{"num_hidden_layers": 13, "hidden_size": 512, "num_attention_heads": 8, "num_key_value_heads": 8, "head_dim": 64, "intermediate_size": 2048, "vocab_size": 14876, "hidden_act": "gelu", "norm": "layernorm", "norm_place": "pre", "norm_eps": 1e-06, "positions": "rope", "rope_theta": 10000.0, "rope_fraction": 0.25, "qk_norm": false, "attn_scale": 0.125, "bias": "all", "tie_word_embeddings": true, "parallel_block": true, "init": "normal", "init_std_qkv": 0.0153, "init_std_o": 0.0153, "init_std_up": 0.0153, "init_std_down": 0.0, "optimizer": "muon_variant", "learning_rate": 0.00934, "lr_mult_qkv": 0.7, "lr_mult_o": 1.5, "lr_mult_down": 0.7, "beta1": 0.95, "lr_head": 0.00522, "warmup_steps": 200, "schedule": "wsd", "decay_fraction": 0.55, "decay_shape": "linear", "final_lr_fraction": 0.05, "batch_tokens": 65536, "max_seq_len": 512, "doc_mask": true, "train_tokens": 660900000, "max_steps": 10085, "dataset": "wikipedia_en"}
Each number is 500 + 50 x the weight over its row's rms, rounded and kept within 0 to 999. Layers, rows and columns count from 0. Numbers have three digits each. The size before them is the row's rms in percent of the matrix's.

# layer 9 attention query, 512x512, rms 0.0843, rows 454-503, columns 320-383
105:553547506483493509436446556435590529521394544521527555474585483527475410513545500505462479476465550523526461484600593483564531544539493505534573575507455483490440529547482548434490595517505577
110:503592527572493520516518605510536548495463537453415469475546508452490456404463602513477510554462434510569492515397515472507502469437515612473490423446491586599493499472486468484432504529445560
089:520488471521510613474480535516459486457486438536525519554509526500363434499515453451498574572385543482484547436523442507475482510449440422471483533515482547469435537381491496502519552453600399
095:493537582451494546521508479399512509523429397548559529544533493515468475517470482523573474458561444400547464464408539580424525503570457515420459481562487503509571527478564446526506474551484487
091:496493512456552451455454591548503571465583497407536486484416488544527429532607391539430545471386495495445493466418501477504491504460581457503488488495564595477565511544444524511534581495515668
091:545488541454517528471536434591438492419454449507510519513515526453521418634496458465581466496587493498509435552368533500492467513508525661495512457494513423533454593407564518519437498526517473
100:560431441395558514488562440458478467384520459527520542493413472446513515620497515514522570505545492598521436524465522499548490483449572567466515467566495521490499518439440568551518492564505484
100:649485489436494494495505501543522481454558497539555564494395456467492527519510535464573472512516503481511480543515561445521498536536526518505519485494475389488523523455549527543552438561602533
102:624438421550519506587498526495472477436593413421450520550567494566468472547508390405533540490520557437501496457524530437482487520500553512500454468493465508498467524533505594469472448533480464
102:510431553462553487392423453508389446400617568523496540430495558450544467448510497512395497518524483527498442487480542436577402516473494492484496472484493452592457556542530533540463475505473490
109:548489509435516478570424405476516397519461501377572480495473527505485523538591612587481484446541494510512520542507516528539572562556431478536535549537490495536444505467521557419459511561514556
109:495498500599539488503517472458553472556451429623583429555505507439395468490496501434539442522426550573472467537485550650521478465509535590518504536491466427485432456442496490510408530524555458
109:440554577466619504533431476516553543459466494488502549527414426596569497584467540489499569515475559466509509449469612456534466439391500525591437566456588525458504628472413469480422557460501486
108:483498549422479509409497581412486562502460528562482497513373488566520467535509510513425474498546510519513503538530534427520521463551593463522559564467571533560591510548316532502406484579571538
108:516493509443537523573509520562543542443487387462472547526508530580502547506434538462493499497481510459494480527587496474540502464556474491453535394516489486445494506560472541476547444573537496
105:493514432488543481471588519487480316498512507511411432439422492519481542475426495557495492442539537442428519495489437565422552494507388542504502385517428405547445546492482515481450488492545564
108:486435512465486457497436512392468505529507464526580429422480538459487444441430571577449471576518481438534469592534469600530522470587532491475526548485574508502555532506487549578455546524524507
111:485441479408506534473528549530522454584556452502500461504548507494578533455458382554450567536503545479444379585532542487575474470482515472517510514491558546515490579454502521560532539485502527
115:535478507474471487491454436455487489522498466508539552434432504589489570532507459525512438523567603490508501493484588418408589469503406529518463502555451452580468456469488474481425436579471514
109:417445572518428564473564546501455496547501522485500523547447471543546552485527588629425476492415496486456495572608496494472529566495541521568563580428466457461441427577449558574454366494472513
111:449554411410503512538478527509431581440465470546508519457500497624579481485559545457632438537356458480445558518416420526396498505513564613521476437523425501464628465517549510549505504460594507
105:445440589490495462447530578535467535510419515531555508445516519574568537517541620573497574536502528449486430518503503479453467555481417516493469569497475473447508547448485524462501460510558476
109:460488535429539501576539492470565570511509554453537573462454550504520463563464516520563469463538498506498571508539514523551460447469546537477559531522504555437489510668557466442537497546423483
110:476437478432491454462442467558472506487502455474550433516592544463539450553580498432539557525547495514524419618465559513556537434511571533469535482549341571460492507556425457544636581513491519
106:492534506590490462489506530384456413471494571490566402495504517555518515559517497516508542473404447467488509583475510474466403479474424402595422515510525522441413446453502428521502458439506454
108:458622452490559486554514533603455522473482551499506417458551448575390452493514492495432470504482472539443505482483519534409497514447520489538508438447563537491593550484542444432479566502425561
107:518510512421471510445574570572466499545503472501462408443529428445515535480491512441518522491495518475444477530517492521528501503579485417475445502625507493422525464542498382483531466526492512
102:521502530480470490545516575551445549543438531459540455497579436540501401544504483464440519547523598542545468407536516571544504506408489531432582473551536468524486483550445527464473524470493577
110:472466457453427549480499476466510514477492569429436518543497425542567457540469476538496566419494487474538478499521478581426427426563492484511477432571557522498567550543498588457490436468452415
110:409555433471425570567583510588384396420509511533517467514523500400540486509472442485457353377546502636528495433565385439472532487431416474484476428568447541463524423552508526528432567553513521
107:480544513511542485472449480476545434589497512410458482561528411383497464604454458438494566564543516470455568463534480443482578540411496503446439549383534559402535533481555581460505523543496487
109:509519503491543508543524564416528515496483610454578533504511501467539526534428480539414541538540472452506465578530349444460611510496573453510615501458529491452495466495500469362579547505441552
114:473494508520452467445566484598509455592526542482514514485486559551435471441524524445591439490394567478457525525451508545511488484456527503405440534403486479506469381526467517475536440573384483
105:522587540540469448458530536479476486513481532533526599486505547560530523459531515498504526435460516495525474444465415545602449511387528540470469514449410555500489539475521419484518454499533489
110:579536573517495462508457522511521442553504442510529504533517493494559581475422455493442567454488548535536521523547472507508461439475522537474525490514471557601469483548469511390529439450516553
107:508455565525482525423578505423498556516493411536555487447466511430501517524489511521459510555480520469415525432487458471440616531533543557469294499447563593443516570496511494445560482585487392
106:531542504495588380541453522529458551646453494555544473435503503459486430394405543499453558514525567433519471472444470583430540542496550480415582445543412579516509445457504545516513506564503481
108:593592541456500446428418503509512499544501506534549526426560304577513500519487512435500577490470536486490457561395455466503506454499560526521558473564526452490508550490490384440559528557385443
109:539507519446609476488535536497445540460537454436520450474473456486469532483430445538347613451500532499586481458512513614541506434475423493471456516550424483438521416476512484539552526491549488
107:581429439548510540493448531537485496525552471477418432549518536468509430489472553490572475462548544622489501471560588518514495467462434485539505557515513439468500519587572604492390546506484564
110:476532447515543484476503520431496575494507464506478569440437465553580501526606509472445539529475496524612444434569485527579490493502483477593528550550517500483408454558555468440564531517489466
104:410511548528497476588473487529464530405454512505597518534457478424415570468531522531539541531592527523510496466506512420441567421531541417615515460499491516476531473483439508478471496454457509
107:545569530486563542499519538541529582499427522443487580531544498427515367494491470448427535550445571441463442530478507551461430411532494557506496498533534540444361489482492499477482504457446539
106:444511531496570429514561449526417522439487484490457508472508593482527548512518520498549448492458467511460574489622470603522554577564562523488484532471594535567425436462581433522579495505519556
107:451507476573483519479372507546509471532464450526513479524537565543488497582565512469490467520515405444523439451416441494498503441523506431584532579489561468550508555539582489548462496437474435
104:472528569518449471453516459431563557560574454483521376482478529515454592518556422551559465441462462495473473533488482567530473494502503467474408532524481550521595586483493460435516466546548484
114:404525489491490481524543586497462495543533511470397515473427442530458500485473479439511513542521464465426513566468618501516470448478441533556549419556544377580475477515421475420494475474556513
111:489484482506476557427557453533504552524587456482466512572454518490586541497480543537614540493481450435491520582517489518474495506518479447520470501529416548505496597554451464449535516558481543
108:528573461438463475536441491463513565487551555506570482579567488467545500501535494495539583392468471537492520585555484508466498564429460538507492421494561463464520521515506507478521522499478442
106:446547507490526478422493486503541458523495536482480610513580516480408608567486587555489528514486516529489470567517503427545483398415606430473514418484449445451540473397418565558402590409485515
# layer 9 attention key, 512x512, rms 0.0844, rows 454-503, columns 320-383
105:478579555508527565407415511517423541537425537598500475449502483460489445460531446361470511452436512480594462494565570523519599520525443394599496452496497481478474507527586515446569482483528482
107:390581509478591510581515537550512525554534494396498472484577420560494525391495560515502538488408492486506466452433559425467430504475532542500485450577484624541505526523538538510505540410463524
092:542471561521485407472520458480465465498498485512572506558523455544490529527491598541578501533547396514526464497455551528459537388476542512524522566528569467506504418529544486536512525555438456
096:430361482538459487421530435451505491534484568478444476505517450439506499384438492510507587602474541488500452446554479466474467475499509534455447554537504502587491474486472555425549555466530446
101:489470469477490499440555569462505548519517576532542482470505513487513487497503486517514495480471594498564528476525449570532396609426395464572543529451500466523471512496528453507560478458463534
095:452559516525515534429478549561550368478485474531485455473485532487588518434462539485537495481376540559407516595481543495474515539516517392506604451406591546521527543535558542462492560534566397
104:500536542507534489331537534444432505477432463427577426566418527564488536581493473457502511558375454507558455520442430416541586535408568544493500535467534494499463545467529533549406468442542534
110:589427472466496459527463526488510530506525499582564493584494489434456450510506528481604415518619558404530485537494464498511431534525570437459419557585561513539548523472473477511509476464508452
102:617469458520496461529481531476419529499472520448492537621543447528531472544535495502544438495517507460479504451457473531485600486423530620475453554447514453539523534479506559525593459434537454
104:504527524497656451488466518420549424563514513523425513499552510496536579383574494543515554536502407513478434516496503486485508563465489535548503540520591489495469544525511416496456514520454375
106:529515529595471515512450423417456474429483457565449453453552435500429554611548506552438466419496518409514408491464496491579514562539502448457657432526570493472404533476470529405424478547498575
109:473576476582418426476465503502434414621421418511543585431426487530556474484500409360523466518423590383530547566511517486606533427485539488453474492547494533497534481434471535570583604468495467
107:548493591469546511489478417444478504464541549480522489562480420519520462584465514483558530521562448495471496517388530488446508471489499510490439515496534439505462534402662589434482585522531513
107:439474590586438487424508481535489504612517533553477476509438540528437455536614462375456569510498456555532474511396521444489514501486475537496546495620488542518518490433511483510558532494564449
106:510559465437613445564572442665576461502499423510504467474522439460499490496483458546457585489439546446440503537497472530482560517526502470489507479396537533488533404483503485494546456492472476
107:532416506493437621526491534499465498572522555416479561529412438439415613488442473554445558480504477498506522543441546458416408459450497447528600560505474391524449580402501473501476489477501533
110:535495460502530474547499499458522483476430475451500491518519462538474573498535443495460475466511499488636506576473421560541563484515493531489435505415467535499535420507488551532411503472520545
112:566512464442518450507499438570500510511498491485585467566514575536459424477431438479445534434557504540483435527429525461524527508466443421463558479527516527471476560564490458497439436536477466
108:460553509615540467566477518530433567535489461431547510461474503510619598413475555402440563521531502524536530461575584448483430477495362460540590530500528538516582385480483494507473472569528363
109:507402430518448453537473504567594578496508502460509572521514538520486480499496494576433419506451514463485487579516574448529557495493514502534518495512550513518503402473445530566493458549475509
110:538467508426515608570473566490411561545517427439586541437517516541583438535520492519517473540483421513507555405499446570468570505549586518532512587621500490474521358541501475510474476531473518
109:486477526631532600536447575541537516433474464472488431485484573531427591539414554535506548489474429533476487452456484473484447581583453481506425540536591586432508493522491497476507508493558589
108:488499549468555444521563536474505473432504582546600516388498541498603492554518462524498532555568541522514501516536488463522479405474531420547510403492529517585541483566519469550559587519566498
108:528467431513519408492487522495484466448525532531535499536428550581541549523484410522422495539557407569467546520519504522623584463481506496522547523505456588480545470560429526518507516612512431
108:571473486469430453425498469478436489488423482524524467457511578440435488563532516559540444510483428556507438485564438543419487543501448475500613445527504477459560530465445446446478528493563417
105:485531554538494497471495526506416564541569528401437496525543450531428499505475578491425498435484553490495459541570484531581448503435547410543429508534435480530480508500462419515458546563520416
104:499562531448552469477563464500538431504503494531489434473457421565544546413409463482387576532494536366431448607494573466518540487536518484505539531549535488547518515573461416451557496508511447
108:520508491570511629521508497486486454389520551484584490571481532415561446492602472361457536442579485449459535477521483546506430544484476573525500490405450477444474414484456489442520469565522427
110:556477576478504493461540507478523520443489497410526479525545533485464485595485465468497497478423445392452461429553443493525479544416513507461442533436583523478524465507458483446435516440387441
107:491452493467456461529527501579581468439462564532553532371534538469470509515581557528517457445500584488572474441506527461453542516454526470461500476463485533495539458492564540446528488488475437
105:444493526546532493459489525564591529570499470443456550505424418509530513520436509483473493572534482481523584494474491462524518499447502502459383529516432533501518475517488641412474579417464455
110:550446512464509352601506477477477505424502544556521500452515478522498517547473576509462480506512496523474447495443353530537572547487476473485504492521468483503460500526555486517497531555440566
108:457566529430510530547501482522454415456530525399502494491520543504505414561484550405501499480473539517508533498460455375516503420451515531496492465480516499457484478590566430411509584480513517
105:481541499522475461522588496492536461602492555594513501477498570569428504478539533489559490441463532499484476470522471523392515560544524512507491483513508536512572522528498507553398515566430476
105:438476529476505500484469484523498493509449448474495488487500513505557538572469482467547531518533475441482477522485495598521578443466401528441509527482550514533489491582560453525552400563473519
108:561493517553487483459564524525454528546526374528497535453469470492504529537501440551511468516435406448422568540414460460456479546552480467503436490483533513474428559466537580490520587492485545
111:560580555522511406603588531582534552462599377542535466416440527469538521587457496455498473483516516431491546454402477500533441526562498423342502440514501486435525368426466482489448547549492497
107:476526423505429530482461473527549520427482530525549447482485405465554433510550419509563525501450528510461540561466481494419361544544379551604447501482495478534432612471455472482551367491437512
109:569479510580481485608509504476528457477492454458475440570543473516525506528457510471498487469549600539479491458543542550501517510432500458476595515466472592554489391482452539483468471473450510
109:507461472548493458499424491568480450489413491568472446421524510456537521429593513436479447468547560541516506470480548459479455504548476432474540437523502400465387502470503541546453517514534421
108:460521498566542514526683453596554526510532502458471481466398480589430403619543433495474521575450506464512492506479520602471499443421603511594506502442453441546459582475458548475545473531457507
102:529539515548464579489525578521433615571509537522424486516477470525480497467529528510528540488614413549563412392464402412559552438470463484454426558488514495575544519414474480499510507572508469
106:574573562524516493536488491565502560457495450468501557527547498481584425459463460497499422453499552520502610525571580558499449492376499474583461479561542529451438555541521462495517501567480569
104:520549515521502527527571440498507511439522498529478493536445635544496494540414497530576503651501579478489534479520453590499495445551485553566532394446587488439516453406528529468545515505571512
108:517503394479492535526475515560563552444379437467554444478548463496492539520470465458462565505470437437520550519560472482556538479457469523585583504477570461461563508448526459489418509516410455
104:503421512498469469433464474634573502435496453438459420457446460531467584467446424534470470491487512546502475495518414583474597506563460560425481459429471530505602507443453456526580496435510515
106:508499537480494504386569626480521501563540434598455457455469424528463544543584469482502528486546529439510472499512513553466497506544497516425554505422377412446463484555462507564552391487583456
112:498603509470545497512583457533471542489562464397489461504401426550611484525481496503491469465461510503406517545426518536546497570515489489529544415507538546495414505588500514495510461469472575
111:449447385463463469488511510564515575501590500535559536435424468554561503537446548453531540432453504545451562581558462474461491542418496500561448513466508384524423568528479422604499569535472496
106:428544535458485560491486569493464534524507530446519556501559409589502534494540528522532530501505506516446451493493496495564479528485499432509511470517572521392516559479484518574519459475507447